config.yaml
vocab_size: 2048
bias: "all"
optimizer: "soap_variant"
weight_decay: 0.022
batch_tokens: 65536
Each number is 200 + 30 x the weight over its row's rms, rounded and kept within 0 to 999. Layers, rows and columns count from 0. The size before them is the row's rms in percent of the matrix's.

# up: layer 13 MLP up, 640x160, rms 0.263, rows 475-496, columns 0-159
# down: layer 13 MLP down (transposed), 640x160, rms 0.268, rows 475-495, columns 0-159
up475,100,204,220,293,176,190,206,173,125,175,217,209,186,238,164,218,258,218,199,203,205,230,295,181,147,148,245,212,178,180,201,220,247,188,233,250,197,207,204,176,224,211,197,271,203,221,225,192,178,210,212,209,195,186,220,274,215,184,207,146,90,194,191,173,199,177,181,209,173,189,207,266,203,189,186,149,254,174,173,185,213,168,238,195,231,230,197,188,157,215,206,208,179,175,139,186,212,220,191,169,199,224,218,231,202,189,201,201,215,194,240,217,198,179,226,201,212,213,238,207,186,175,173,216,186,257,206,200,169,203,239,236,164,135,214,194,212,184,217,197,177,196,225,174,202,171,173,226,197,191,234,189,189,216,196,218,145,152,226,189,155
down475,094,177,200,241,204,191,212,164,238,195,187,220,182,209,223,219,243,280,174,153,215,226,205,197,191,205,199,195,189,205,222,173,232,174,148,212,202,194,205,180,259,206,204,207,199,146,149,157,215,237,202,181,177,208,201,193,230,202,222,209,202,223,121,225,223,248,198,166,168,229,255,159,225,156,201,265,223,220,127,184,239,225,207,221,199,228,249,221,123,180,183,169,173,190,152,181,160,188,212,186,181,189,165,269,171,226,179,200,176,184,212,260,166,188,202,172,165,227,165,183,181,151,236,199,214,203,169,197,196,228,215,244,197,200,164,152,219,257,243,197,173,222,216,204,229,249,165,214,217,174,231,146,187,198,196,193,161,170,236,226,164
up476,098,194,192,158,196,225,184,198,219,174,219,217,209,199,180,171,217,195,246,185,131,171,195,210,185,192,172,234,153,271,222,180,139,144,229,234,219,158,163,244,253,194,235,238,125,212,154,244,245,195,197,182,193,187,232,200,248,190,185,203,234,209,198,224,237,174,206,197,201,167,231,226,193,206,182,240,261,205,202,172,234,216,193,196,183,226,229,190,219,204,233,228,220,184,225,186,186,207,204,221,137,214,253,251,229,223,160,244,219,180,247,181,212,224,183,154,212,145,255,148,233,146,193,244,201,195,173,194,205,211,224,238,144,213,189,241,164,206,184,214,192,196,192,214,176,205,213,190,206,175,204,153,253,191,242,249,189,172,151,163,234
down476,098,238,171,221,143,198,173,228,202,208,188,194,187,173,194,197,212,218,207,191,137,156,238,151,278,219,191,193,227,189,168,192,180,152,219,256,184,177,207,229,217,179,195,242,192,200,226,234,199,216,248,179,151,154,226,202,218,176,220,180,206,205,215,202,222,208,151,216,225,159,217,245,139,206,214,186,248,222,206,196,255,138,235,193,163,198,248,196,178,182,161,244,197,227,144,232,185,185,172,240,167,188,203,206,162,200,207,124,161,202,224,163,217,241,215,184,185,150,200,152,233,223,199,223,185,179,182,187,217,241,171,206,202,206,222,211,193,179,187,157,160,242,187,254,203,204,201,159,217,226,169,191,255,183,284,217,226,199,226,139,178
up477,104,143,195,189,153,167,191,227,217,210,182,222,267,251,228,206,190,209,228,161,193,203,164,202,215,242,172,173,219,168,170,169,204,191,160,202,220,180,152,236,182,186,195,180,241,253,160,159,218,216,157,213,259,200,161,211,198,215,172,175,157,211,180,196,175,160,217,219,200,184,223,221,166,183,148,185,202,165,238,208,242,220,189,189,196,157,222,202,187,136,217,257,203,182,173,188,180,240,239,180,146,177,210,182,186,221,224,223,200,223,229,235,164,227,258,243,199,147,216,198,119,194,204,212,193,210,194,193,225,168,261,171,233,239,133,216,213,172,266,195,158,248,184,210,260,200,152,191,207,145,224,195,211,194,218,201,236,193,226,206,187
down477,107,228,223,186,182,156,198,195,139,240,229,143,204,208,203,186,184,162,186,170,197,214,244,193,173,215,192,241,148,162,124,210,223,189,212,180,200,191,213,227,207,170,244,145,244,208,165,192,210,230,153,185,219,220,231,185,188,217,235,199,156,196,132,153,203,221,212,209,185,226,200,207,242,207,202,244,190,177,222,207,188,178,210,172,175,205,211,240,194,167,174,254,225,167,194,172,128,258,215,156,192,198,233,237,191,178,138,192,217,171,199,206,213,191,158,192,169,203,221,160,245,276,185,242,188,213,233,251,208,225,198,160,192,238,202,241,195,217,272,235,210,244,233,191,196,149,165,248,254,210,183,189,226,178,216,165,209,191,168,216,168
up478,099,194,229,156,210,232,228,201,200,197,209,162,187,207,252,201,196,216,210,250,198,218,134,221,245,205,171,198,177,146,172,191,182,191,159,208,163,135,192,185,182,202,170,161,199,225,210,181,214,198,208,223,178,193,207,172,237,246,224,162,192,161,190,156,179,178,290,237,177,231,140,275,228,141,206,197,184,187,192,232,201,210,215,260,165,166,213,207,263,133,149,244,165,245,219,161,225,158,190,184,203,205,201,201,203,222,250,202,245,196,210,201,206,163,180,185,150,195,245,224,172,190,223,182,149,198,198,192,262,213,161,214,225,219,192,220,195,256,195,238,187,207,198,183,227,166,232,205,239,212,214,189,149,208,241,180,233,182,202,164,227
down478,100,214,197,256,208,133,187,150,234,203,275,230,180,229,197,203,173,175,196,195,204,224,196,248,212,182,272,235,206,244,211,187,195,184,212,190,186,233,177,216,233,218,183,197,194,163,181,190,238,186,172,207,179,173,161,158,161,210,155,230,207,253,228,184,174,213,223,202,190,263,155,155,201,202,180,273,238,193,262,226,179,201,182,138,212,226,224,181,203,185,214,173,186,210,181,228,199,250,149,228,190,250,227,232,259,163,221,194,220,200,220,165,191,179,178,250,153,227,183,144,198,203,186,232,203,184,180,176,206,183,265,215,181,224,170,236,209,216,223,220,200,211,180,192,217,204,178,191,200,182,260,197,114,218,158,218,206,211,156,208,147
up479,101,236,275,149,184,188,235,197,154,157,203,203,158,210,210,177,232,154,219,196,188,174,195,226,210,158,159,173,238,187,196,189,181,174,177,151,170,164,186,209,173,263,147,243,222,167,206,204,215,198,202,247,179,180,178,201,230,209,209,236,152,173,220,248,220,246,157,193,203,219,194,218,232,215,141,186,198,197,196,220,151,244,188,180,224,244,162,200,248,243,136,154,254,197,197,204,188,244,232,221,188,232,146,227,206,153,213,193,209,223,229,192,236,207,216,215,234,206,191,164,198,189,207,162,183,202,207,164,203,205,222,151,196,206,230,198,186,162,270,182,252,202,166,133,164,165,200,179,205,237,208,187,190,180,184,214,245,180,158,169,140
down479,104,214,258,225,189,194,151,139,166,208,182,205,195,158,228,211,187,193,215,181,174,222,187,194,198,207,167,189,189,190,198,179,149,195,171,176,195,213,128,198,232,229,199,190,226,223,224,269,246,215,192,229,293,215,218,153,248,209,186,256,208,186,180,200,221,197,172,151,209,177,210,197,207,179,166,156,233,211,147,165,197,168,215,155,216,169,221,235,217,251,215,193,221,189,197,232,233,199,261,250,143,222,188,148,218,193,191,191,196,206,182,161,145,228,162,228,213,221,197,251,218,210,208,160,190,250,218,225,213,144,174,210,180,144,238,229,244,212,168,233,208,234,183,227,166,180,184,178,192,197,236,265,170,223,219,189,167,174,205,168,160
up480,093,146,215,249,183,149,137,208,226,179,202,205,181,210,192,220,225,220,192,201,178,216,227,218,208,203,241,235,219,196,188,127,217,182,217,161,186,205,190,184,245,164,208,229,194,149,181,191,212,201,206,248,202,114,136,160,189,219,232,148,200,200,215,182,206,195,215,169,205,202,166,158,211,227,155,213,235,172,212,190,192,243,154,204,159,190,173,202,166,202,145,145,204,201,216,190,199,221,144,188,194,180,226,238,212,232,160,179,199,196,182,196,284,166,168,179,262,210,232,149,175,166,178,242,183,169,203,179,255,225,177,267,199,225,224,213,232,227,174,245,237,175,169,229,225,225,221,139,176,212,174,188,211,190,216,163,194,167,169,188,237
down480,092,207,190,167,197,229,176,260,211,235,203,201,200,178,183,188,171,154,217,229,210,199,203,223,219,209,134,213,232,189,183,218,182,215,135,197,150,187,127,189,183,188,208,174,191,197,186,186,196,212,248,188,172,168,238,193,250,251,239,204,227,193,210,212,231,258,181,237,178,231,210,207,225,182,230,174,163,228,166,209,216,166,193,196,255,230,188,219,239,219,181,250,191,186,251,221,235,204,174,218,197,193,179,152,204,153,168,264,175,242,215,236,188,221,239,186,200,144,203,219,204,172,251,184,205,206,194,239,165,172,192,170,164,140,127,201,224,197,207,180,176,216,198,184,126,218,180,198,199,270,159,179,223,171,181,281,227,248,215,213,223
up481,109,225,163,182,211,195,225,195,224,213,189,182,212,188,175,186,184,230,252,207,141,204,223,167,182,236,213,172,197,146,271,211,198,223,209,193,200,180,205,200,241,206,188,236,257,207,162,178,245,156,174,175,228,230,212,218,211,240,223,219,157,155,182,263,209,119,220,216,214,184,137,207,176,241,210,241,154,246,208,180,215,200,205,163,181,269,213,232,212,258,205,174,210,197,237,185,193,194,157,217,197,223,208,254,200,160,239,236,157,168,223,177,184,253,217,186,248,226,215,217,226,212,157,218,147,194,186,179,232,171,216,176,144,194,215,219,181,207,179,198,156,163,150,177,176,186,217,211,178,194,248,149,203,219,206,160,207,241,194,213,128
down481,108,237,186,184,202,213,205,197,225,209,156,190,191,209,238,256,177,202,206,194,223,167,241,219,180,185,184,163,170,126,245,169,162,230,242,221,155,183,146,177,177,185,171,145,263,203,203,234,226,159,180,171,198,229,153,243,252,228,232,204,204,212,181,247,173,185,184,231,180,183,220,226,199,176,224,207,223,157,241,228,212,167,182,236,187,168,202,189,226,227,240,243,197,225,174,218,184,167,261,199,180,189,223,202,265,171,232,236,156,186,195,207,185,180,266,180,177,172,174,230,178,278,223,179,258,160,237,236,195,230,174,200,223,186,211,226,232,162,226,190,223,190,197,211,141,203,216,178,150,216,226,195,193,218,219,158,132,201,216,185,174
up482,104,204,205,219,217,200,189,164,195,186,186,223,204,227,219,223,224,183,185,233,251,191,210,167,175,223,180,245,214,204,214,162,130,164,228,209,201,197,154,224,186,233,156,238,225,228,210,240,191,205,185,174,237,173,164,215,213,184,229,96,153,243,164,230,227,177,210,187,180,208,215,234,147,225,216,192,157,242,208,141,250,224,202,176,175,237,188,177,201,189,181,215,220,154,249,192,240,177,186,213,206,197,233,217,122,167,238,196,243,193,184,218,188,194,203,172,144,149,140,196,190,223,216,162,236,235,236,179,169,195,184,202,204,212,191,222,133,194,161,190,208,205,249,196,180,168,207,251,233,210,224,225,252,213,220,253,236,196,147,163,178
down482,104,214,189,208,167,151,225,263,181,227,229,217,224,164,211,172,212,161,207,236,145,212,176,189,238,230,196,214,249,172,206,188,171,167,167,171,198,222,165,215,150,160,169,204,225,228,208,238,197,197,235,227,179,194,237,208,198,216,216,190,195,226,170,147,229,198,229,210,176,194,220,144,181,151,225,238,207,232,242,194,204,187,277,199,182,173,259,192,141,189,233,179,239,209,204,185,244,244,191,261,186,180,215,233,166,236,219,171,201,230,193,142,222,256,174,172,211,251,221,155,206,210,166,203,180,163,217,168,228,156,160,254,213,148,186,242,175,203,253,137,237,203,208,194,206,201,212,171,192,221,192,194,172,236,263,207,213,230,192,236,221
up483,091,200,262,172,169,218,206,207,189,204,232,219,233,214,214,203,210,215,196,195,217,216,174,178,197,211,191,208,253,176,233,149,240,195,205,201,209,182,242,246,189,129,277,262,262,233,155,229,198,189,183,206,222,194,161,148,186,242,224,201,212,144,205,225,184,164,261,188,225,215,175,158,164,212,144,208,178,228,152,248,223,199,216,197,268,246,185,202,214,160,247,237,168,200,188,216,226,234,196,213,197,159,195,180,210,201,152,235,216,168,210,146,189,215,183,176,199,207,208,96,172,189,164,199,208,125,159,180,178,214,215,191,171,209,169,171,197,189,209,213,231,217,197,214,205,244,183,186,221,183,234,211,190,220,207,208,187,151,167,146,187
down483,095,225,216,197,189,209,193,205,254,230,219,187,190,150,159,223,171,240,195,179,187,219,212,237,208,215,201,199,170,209,160,251,187,241,223,232,131,130,195,183,283,171,195,208,212,163,182,180,221,199,213,155,206,206,144,211,115,189,252,231,247,198,219,181,169,209,212,258,231,209,159,229,212,251,164,240,203,213,217,191,167,198,158,176,174,202,208,196,234,171,148,167,154,170,197,194,247,183,170,233,217,191,229,207,246,152,192,193,218,243,200,152,197,186,194,175,221,238,229,154,134,243,248,192,136,201,168,214,210,196,238,217,174,206,182,172,243,205,180,177,176,220,212,232,213,183,208,168,194,194,185,176,210,217,220,140,228,214,209,197,242
up484,102,216,236,213,181,165,228,232,253,124,228,199,208,182,195,218,204,210,189,227,155,248,235,180,182,211,232,161,242,242,244,210,239,158,204,168,232,192,194,204,189,238,206,197,231,176,158,163,190,193,163,214,201,203,201,196,209,177,171,190,175,213,230,235,205,208,213,210,158,167,172,202,167,243,221,203,132,258,218,220,200,178,199,242,170,213,220,200,197,138,150,166,189,231,235,219,230,208,170,239,207,210,162,225,177,260,239,175,131,198,282,129,179,198,224,235,172,193,170,192,190,174,225,221,168,236,197,168,199,151,217,207,232,172,229,188,162,216,190,152,182,173,233,169,171,173,190,238,194,174,109,198,215,207,197,204,204,208,193,247,219
down484,093,169,123,192,255,183,213,217,148,231,182,158,239,225,184,197,219,206,165,158,191,202,177,177,193,179,194,248,223,199,201,222,199,166,178,233,167,196,170,193,188,157,186,175,139,178,219,230,177,212,229,187,178,183,193,230,159,234,176,237,230,211,181,219,198,192,166,225,232,202,218,200,240,163,163,206,209,170,238,219,187,251,184,161,253,213,180,220,197,216,255,229,199,161,190,165,220,216,209,187,182,199,210,186,229,202,253,246,221,176,169,246,203,187,193,193,170,265,210,192,198,175,177,171,244,188,175,189,189,242,222,226,159,238,187,209,222,205,261,268,156,235,211,191,234,178,229,161,226,121,284,186,196,204,192,241,128,175,195,165,223
up485,103,223,212,212,191,239,176,195,166,174,194,208,210,209,181,131,170,177,154,232,195,199,133,198,227,213,184,230,158,213,154,174,208,228,200,190,183,283,185,210,235,118,207,174,208,261,194,205,204,189,181,187,140,229,236,225,185,200,226,170,204,210,224,197,203,177,155,275,183,141,195,181,216,263,196,208,223,184,184,178,189,148,236,223,199,205,183,182,209,256,181,192,213,193,245,174,198,243,182,213,207,178,202,163,230,233,207,245,172,197,202,179,225,168,196,208,199,179,191,156,221,204,212,113,279,249,245,180,180,187,260,183,189,240,176,206,226,202,246,271,176,238,213,182,242,232,221,166,203,205,196,214,224,214,196,179,205,176,205,172,203
down485,107,225,210,199,208,204,233,173,162,186,256,231,142,211,142,211,175,214,182,215,116,231,181,234,194,137,169,182,198,205,175,184,210,194,156,182,151,204,179,172,148,138,235,236,197,235,210,171,184,196,160,275,220,182,164,183,241,239,193,185,173,196,199,207,239,177,201,230,201,175,230,201,170,193,211,165,196,191,225,232,232,217,223,174,255,246,174,167,184,243,224,238,221,209,160,210,176,210,171,225,183,188,260,175,194,185,213,171,194,169,163,217,266,195,150,222,157,173,225,177,180,206,267,208,226,237,231,209,161,170,202,129,248,259,194,210,244,193,197,147,219,202,179,234,204,220,180,212,180,176,194,182,189,207,183,167,228,162,182,198,204
up486,109,227,243,210,200,210,253,228,189,151,214,216,166,179,217,191,199,237,203,146,240,235,189,196,132,178,151,196,263,209,181,211,212,233,211,214,198,193,207,218,215,212,158,203,191,241,205,232,175,243,255,223,219,214,214,207,186,237,243,179,152,217,209,227,241,200,185,185,206,185,196,218,208,218,252,180,167,171,195,237,171,198,256,208,275,195,204,219,190,183,172,196,220,152,218,239,147,171,122,120,184,213,144,220,149,219,208,184,209,189,212,213,183,149,199,241,258,207,183,257,189,200,223,192,213,176,179,198,232,137,179,144,175,197,190,235,216,187,153,212,141,222,178,167,177,186,179,267,209,237,190,204,187,188,230,221,187,205,182,169,179
down486,100,248,240,231,132,207,249,182,179,245,217,188,149,193,208,261,221,192,220,245,181,212,236,252,213,260,218,212,244,211,231,185,224,178,172,223,219,179,222,154,214,179,181,211,203,226,232,128,199,168,198,218,221,139,220,231,177,186,207,234,168,222,225,194,199,225,205,241,175,237,197,243,225,207,164,224,225,172,170,173,190,216,194,131,125,131,189,190,161,232,215,241,218,165,216,200,193,196,200,214,229,195,217,179,257,150,151,210,229,197,178,179,193,213,205,225,225,232,226,215,156,204,182,205,200,233,222,219,169,225,204,222,183,231,199,250,139,241,195,215,195,209,254,202,192,190,214,249,207,139,155,187,170,212,216,166,155,172,197,228,197
up487,094,189,158,146,193,187,210,181,221,134,188,255,175,154,219,210,210,188,246,198,224,159,209,184,227,195,222,194,185,241,227,261,161,212,147,184,213,184,242,162,212,184,243,176,168,160,216,213,242,166,197,196,186,193,211,197,195,189,182,209,223,213,236,211,133,227,177,208,168,229,166,183,210,173,233,221,232,181,156,190,208,191,184,217,202,166,207,198,170,211,208,272,203,174,201,184,198,146,249,116,206,189,217,231,228,303,236,151,181,225,216,230,220,177,229,194,169,216,184,154,231,177,203,213,237,132,233,190,225,168,223,219,195,173,175,185,186,209,179,229,208,224,226,257,149,215,157,222,191,185,126,183,216,197,196,186,214,170,223,192,164
down487,089,167,230,196,156,258,210,149,172,204,223,210,188,199,201,193,201,196,161,154,229,172,213,226,187,203,230,158,196,162,153,209,188,194,169,203,170,248,204,250,198,194,263,198,264,216,218,202,252,246,154,252,221,155,181,248,227,174,194,208,199,186,166,190,239,224,198,198,214,220,224,206,213,163,181,118,200,160,211,223,216,170,183,179,204,177,193,169,244,230,188,194,157,164,217,274,189,215,159,207,162,221,193,189,194,172,174,250,169,160,196,239,191,206,179,196,202,202,224,239,218,232,231,237,214,187,182,259,163,181,223,195,202,268,241,187,261,215,206,133,208,186,168,230,231,209,160,222,138,157,174,185,194,207,207,204,179,226,230,158,170
up488,094,191,185,169,167,173,163,237,232,195,186,167,243,249,173,179,253,179,262,204,186,272,228,192,208,186,177,200,202,241,142,195,241,199,211,181,226,178,208,211,151,176,172,221,189,186,175,196,210,209,174,207,190,193,143,184,200,182,217,184,234,230,188,218,205,229,193,230,183,256,219,252,175,230,164,176,216,173,208,265,161,177,181,208,167,210,195,195,241,182,266,189,212,230,189,191,207,205,185,216,180,183,194,216,223,161,179,156,204,267,250,165,175,203,188,231,181,223,184,261,211,144,252,197,195,132,183,157,237,229,177,224,238,208,183,210,256,237,222,234,201,237,237,158,213,156,156,186,191,205,196,164,228,254,250,193,210,248,191,211,252
down488,099,225,167,259,192,224,174,196,112,217,236,164,214,178,173,208,197,168,172,194,200,181,194,129,145,190,228,172,181,206,182,257,198,189,189,200,180,172,196,234,246,241,167,243,183,181,211,192,177,240,161,229,171,176,225,130,216,210,200,190,205,176,204,218,147,257,150,188,170,242,231,184,222,270,194,218,206,165,185,180,188,150,225,195,203,209,155,205,242,191,140,219,194,193,186,191,244,199,205,198,135,263,220,199,192,201,186,154,175,207,205,240,204,170,224,217,198,216,234,232,245,190,165,194,182,225,202,205,198,188,275,192,232,160,234,151,218,221,242,185,218,169,203,206,149,240,221,204,155,224,155,155,199,188,204,209,203,233,221,237,195
up489,105,190,236,173,167,245,214,226,204,168,208,208,214,216,178,229,205,197,192,191,149,205,166,197,237,185,164,221,166,183,226,201,154,241,173,176,196,186,188,207,209,224,176,200,190,173,229,182,200,193,183,196,175,186,206,202,218,120,237,200,249,147,181,190,233,159,177,208,205,175,188,174,254,233,216,211,186,229,196,156,151,254,268,195,231,181,162,179,231,240,187,218,151,177,216,259,212,233,236,183,208,223,195,254,229,229,158,230,162,184,204,186,172,243,181,199,244,219,174,208,134,206,177,181,131,243,191,183,235,228,204,198,200,206,227,186,189,193,233,133,176,201,270,246,214,167,173,116,211,202,215,168,212,221,212,164,156,167,206,169,255
down489,102,188,182,185,251,190,173,171,178,201,118,198,179,183,189,201,213,191,215,166,194,205,198,169,223,183,200,260,167,217,182,238,218,180,232,271,171,194,296,180,190,231,179,114,186,232,188,166,217,203,208,228,213,237,197,171,185,222,201,226,191,180,199,250,210,162,192,244,200,216,185,253,192,172,206,238,184,214,210,230,212,142,176,201,143,192,207,202,198,216,129,246,237,241,188,175,183,216,198,274,182,170,185,210,257,191,166,184,192,184,223,204,171,165,215,222,225,192,152,223,245,186,203,184,238,213,190,234,177,194,207,172,185,200,175,178,181,194,187,237,243,96,192,194,188,199,216,191,178,146,166,176,228,142,191,189,207,240,176,208,182
up490,103,256,193,207,179,132,206,251,215,164,226,201,219,243,199,236,230,151,218,188,206,212,236,208,156,144,199,246,201,228,147,172,145,169,196,189,249,187,182,229,192,195,159,213,226,201,185,191,213,237,168,161,148,214,189,248,170,206,234,238,183,180,189,241,174,255,160,178,209,217,176,225,180,216,180,198,165,166,200,208,149,237,189,204,234,220,170,161,227,174,174,259,237,237,205,163,183,171,205,189,220,172,222,145,229,183,230,257,185,130,172,144,215,171,204,221,184,216,211,236,172,185,219,197,159,195,183,157,172,175,240,205,211,156,209,194,196,200,209,209,277,174,209,158,174,214,218,228,198,196,190,185,252,142,176,229,208,158,199,227,189
down490,099,145,244,155,188,206,206,179,194,169,186,167,188,215,194,180,179,185,203,222,245,178,172,212,255,281,230,194,165,219,229,178,186,196,230,229,222,238,151,206,179,187,220,219,275,198,238,190,188,229,179,180,165,191,201,203,240,154,274,160,217,139,217,176,137,162,136,177,184,187,188,240,202,241,222,172,202,208,238,163,192,179,226,192,146,196,204,245,198,189,248,180,210,169,256,196,202,196,202,203,248,267,190,181,197,187,194,216,176,191,211,142,240,233,195,200,260,203,209,140,256,205,230,225,196,171,201,210,201,205,194,237,231,172,187,209,191,224,198,215,229,253,146,214,180,200,170,186,250,201,253,195,189,181,243,169,226,193,187,206,233
up491,094,195,245,197,236,174,226,220,267,229,193,193,170,186,207,178,193,241,226,214,131,201,202,268,195,172,250,219,242,174,235,176,238,163,162,162,161,218,260,207,173,204,202,154,242,249,210,215,168,180,232,191,184,176,207,180,220,164,192,222,206,230,205,191,198,227,238,156,176,195,187,170,230,218,189,196,141,221,194,198,213,198,221,171,133,215,208,172,198,178,182,206,163,194,215,176,190,240,197,173,148,189,194,143,208,201,215,165,234,158,218,168,224,268,291,208,188,204,177,196,178,211,182,251,198,233,214,221,202,262,160,190,167,257,224,216,216,203,174,193,163,170,180,251,213,185,195,213,199,236,191,193,214,129,226,264,200,184,171,171,223
down491,103,204,202,234,151,181,206,219,173,163,247,204,174,256,232,220,253,220,165,195,163,200,189,182,198,212,167,211,221,221,162,172,157,214,139,214,210,197,216,192,246,172,184,231,199,201,210,173,187,297,154,181,161,185,206,183,159,203,260,184,225,216,192,205,199,199,190,214,154,244,242,201,176,208,167,165,181,208,190,241,193,233,221,214,171,206,216,237,173,214,200,158,277,131,206,239,250,199,201,184,194,199,171,239,254,259,176,145,213,166,125,183,198,178,208,176,183,223,199,243,207,219,168,190,243,194,217,186,184,203,213,207,195,205,263,224,193,212,227,188,262,185,200,182,180,220,187,216,226,254,216,190,236,223,252,188,131,215,222,205,168
up492,101,234,193,157,179,200,173,201,193,204,232,206,232,210,153,171,168,173,172,166,199,204,225,239,224,210,197,162,142,248,212,184,233,200,168,187,199,210,133,199,209,205,211,180,199,224,198,186,177,226,203,175,215,211,212,229,236,205,203,209,196,152,206,191,179,254,195,224,172,191,229,158,201,244,222,195,217,218,262,235,204,254,174,203,210,238,244,206,187,224,153,240,208,185,237,211,212,212,162,187,160,229,200,240,118,184,192,165,192,217,203,247,205,162,126,223,197,185,138,202,251,204,156,233,129,251,173,225,212,274,174,233,177,177,199,202,211,148,216,222,234,215,184,220,216,116,207,223,242,223,208,204,196,159,239,192,164,178,147,170,184
down492,103,162,188,232,234,195,233,191,171,228,160,187,213,241,214,219,199,179,180,181,211,213,207,166,159,183,184,209,209,205,149,228,173,223,268,152,194,187,240,176,231,202,241,226,192,173,198,163,261,162,126,240,200,177,162,218,203,191,198,217,175,228,194,201,231,179,209,125,191,255,147,185,199,213,233,155,163,195,150,162,238,243,230,224,190,165,185,216,225,197,185,171,196,177,156,177,220,184,215,218,235,151,171,149,247,183,231,207,197,216,153,139,265,229,199,188,194,241,228,206,212,197,178,145,196,170,236,206,196,163,218,198,153,226,210,166,227,232,164,171,198,236,228,240,202,260,189,163,206,211,221,162,202,263,162,204,234,178,202,194,201
up493,101,138,191,138,230,238,175,177,206,170,161,161,226,193,174,223,240,224,231,200,175,194,175,181,230,173,193,212,219,176,197,180,235,272,211,213,194,192,163,207,177,167,236,153,206,255,248,200,224,151,197,238,267,198,212,163,255,171,163,224,196,203,200,137,246,231,221,189,224,200,213,177,254,159,207,184,227,198,237,195,184,209,162,243,207,215,242,228,206,210,183,218,271,196,167,205,209,256,192,172,164,149,202,195,222,213,250,190,200,217,270,224,173,198,182,179,173,186,194,143,170,216,215,180,197,201,190,186,225,234,169,259,176,175,130,160,201,192,205,193,234,181,217,193,237,200,223,174,226,198,236,175,201,188,226,140,163,167,226,205,234
down493,101,202,188,196,167,246,173,252,204,238,240,149,150,203,172,180,217,197,241,214,224,149,175,225,246,213,210,199,239,193,186,184,193,191,255,207,216,181,203,237,179,205,217,185,213,187,179,249,176,205,142,145,188,209,206,253,196,230,188,251,155,219,168,247,210,163,210,200,211,205,163,248,210,221,236,166,166,193,151,181,181,246,197,140,172,213,163,219,170,197,163,219,187,213,227,157,236,229,232,151,240,241,225,213,126,174,190,190,187,170,183,181,175,252,192,194,226,256,211,247,224,224,185,224,272,206,224,172,139,207,201,158,186,179,253,168,174,250,172,239,178,168,174,208,180,195,174,165,163,201,196,236,204,240,194,183,191,196,182,195,175
up494,101,239,192,195,173,223,171,189,132,191,137,183,156,184,201,212,212,240,182,216,161,179,201,178,234,209,156,213,247,199,230,197,245,184,204,210,228,179,243,197,201,180,160,183,223,196,196,264,173,170,212,167,229,212,183,209,197,241,194,195,160,209,236,172,227,165,222,170,185,172,180,202,209,223,194,196,222,209,178,258,197,219,232,269,212,221,194,199,238,182,221,210,227,197,266,149,177,237,173,262,201,161,211,187,202,196,227,179,147,231,232,240,162,133,162,263,188,226,243,190,179,192,218,168,198,205,150,190,172,180,243,215,156,160,192,178,178,237,186,173,120,173,206,168,215,135,174,254,238,196,162,210,201,233,221,210,154,186,228,199,213
down494,106,220,223,228,183,164,221,155,224,218,185,212,223,175,230,202,186,218,166,190,192,239,234,158,136,190,169,216,233,212,240,185,179,243,157,197,218,160,177,126,222,232,228,231,236,157,208,203,212,185,176,132,256,203,241,205,162,214,209,162,224,219,160,170,241,208,187,161,208,164,232,199,182,231,222,218,204,225,202,228,159,237,173,187,189,166,175,235,235,182,224,187,205,146,203,200,172,199,234,267,220,222,222,150,227,235,207,177,165,199,193,207,187,132,127,218,169,211,236,133,210,195,200,172,176,223,148,198,214,156,235,218,217,185,233,248,174,229,252,205,202,215,250,194,204,192,207,205,195,198,192,190,188,124,234,185,206,216,158,222,160
up495,110,227,207,185,167,168,206,199,154,159,162,229,162,185,201,190,175,197,244,176,208,160,168,208,221,285,202,205,180,170,202,126,203,224,164,206,190,221,246,187,247,177,196,211,176,166,156,231,195,154,161,195,187,215,213,204,193,171,163,239,246,209,167,195,212,198,164,191,200,245,199,194,136,200,200,173,214,195,216,224,210,244,203,246,188,256,228,190,157,158,219,225,162,222,197,198,214,253,210,203,191,228,176,171,207,188,194,89,193,197,208,187,194,204,226,198,201,216,197,223,180,223,152,186,211,204,291,255,182,183,137,178,219,243,155,191,178,193,195,206,204,201,214,262,241,229,221,204,216,182,145,205,150,249,188,169,202,222,210,237,240
down495,107,210,221,224,187,240,211,171,172,172,213,172,210,258,230,174,176,202,208,221,166,189,200,235,163,202,185,182,244,223,218,178,188,184,206,172,257,212,212,189,234,204,203,205,251,197,238,184,222,207,186,269,243,206,238,165,198,186,234,183,165,256,215,115,189,229,207,235,229,124,212,172,219,187,203,212,192,244,194,208,181,185,198,175,201,172,197,191,218,214,190,199,183,206,176,164,194,212,230,222,170,138,202,187,225,225,177,254,118,224,173,192,194,163,256,145,179,193,197,208,252,238,191,237,174,207,187,199,219,223,162,212,170,206,155,196,202,165,155,156,194,254,138,161,207,232,217,151,189,206,238,269,202,164,154,200,171,229,257,168,212
up496,103,219,247,249,234,164,239,237,184,235,166,146,254,226,175,151,218,190,189,217,179,248,190,187,203,208,185,210,191,176,205,195,191,188,168,236,217,164,191,159,240,208,211,140,190,211,191,189,174,230,209,197,250,181,196,219,210,201,195,135,207,216,195,189,174,182,175,235,172,200,238,195,207,198,131,220,243,229,216,147,200,234,195,203,213,177,209,211,191,242,136,143,227,197,172,191,223,216,164,241,162,172,175,176,193,225,161,245,221,148,188,190,216,193,212,208,194,266,229,234,182,263,156,229,222,239,163,220,205,226,213,249,172,214,186,218,238,201,201,171,203,183,219,239,164,153,171,223,207,241,217,202,145,222,233,219,111,138,220,212,198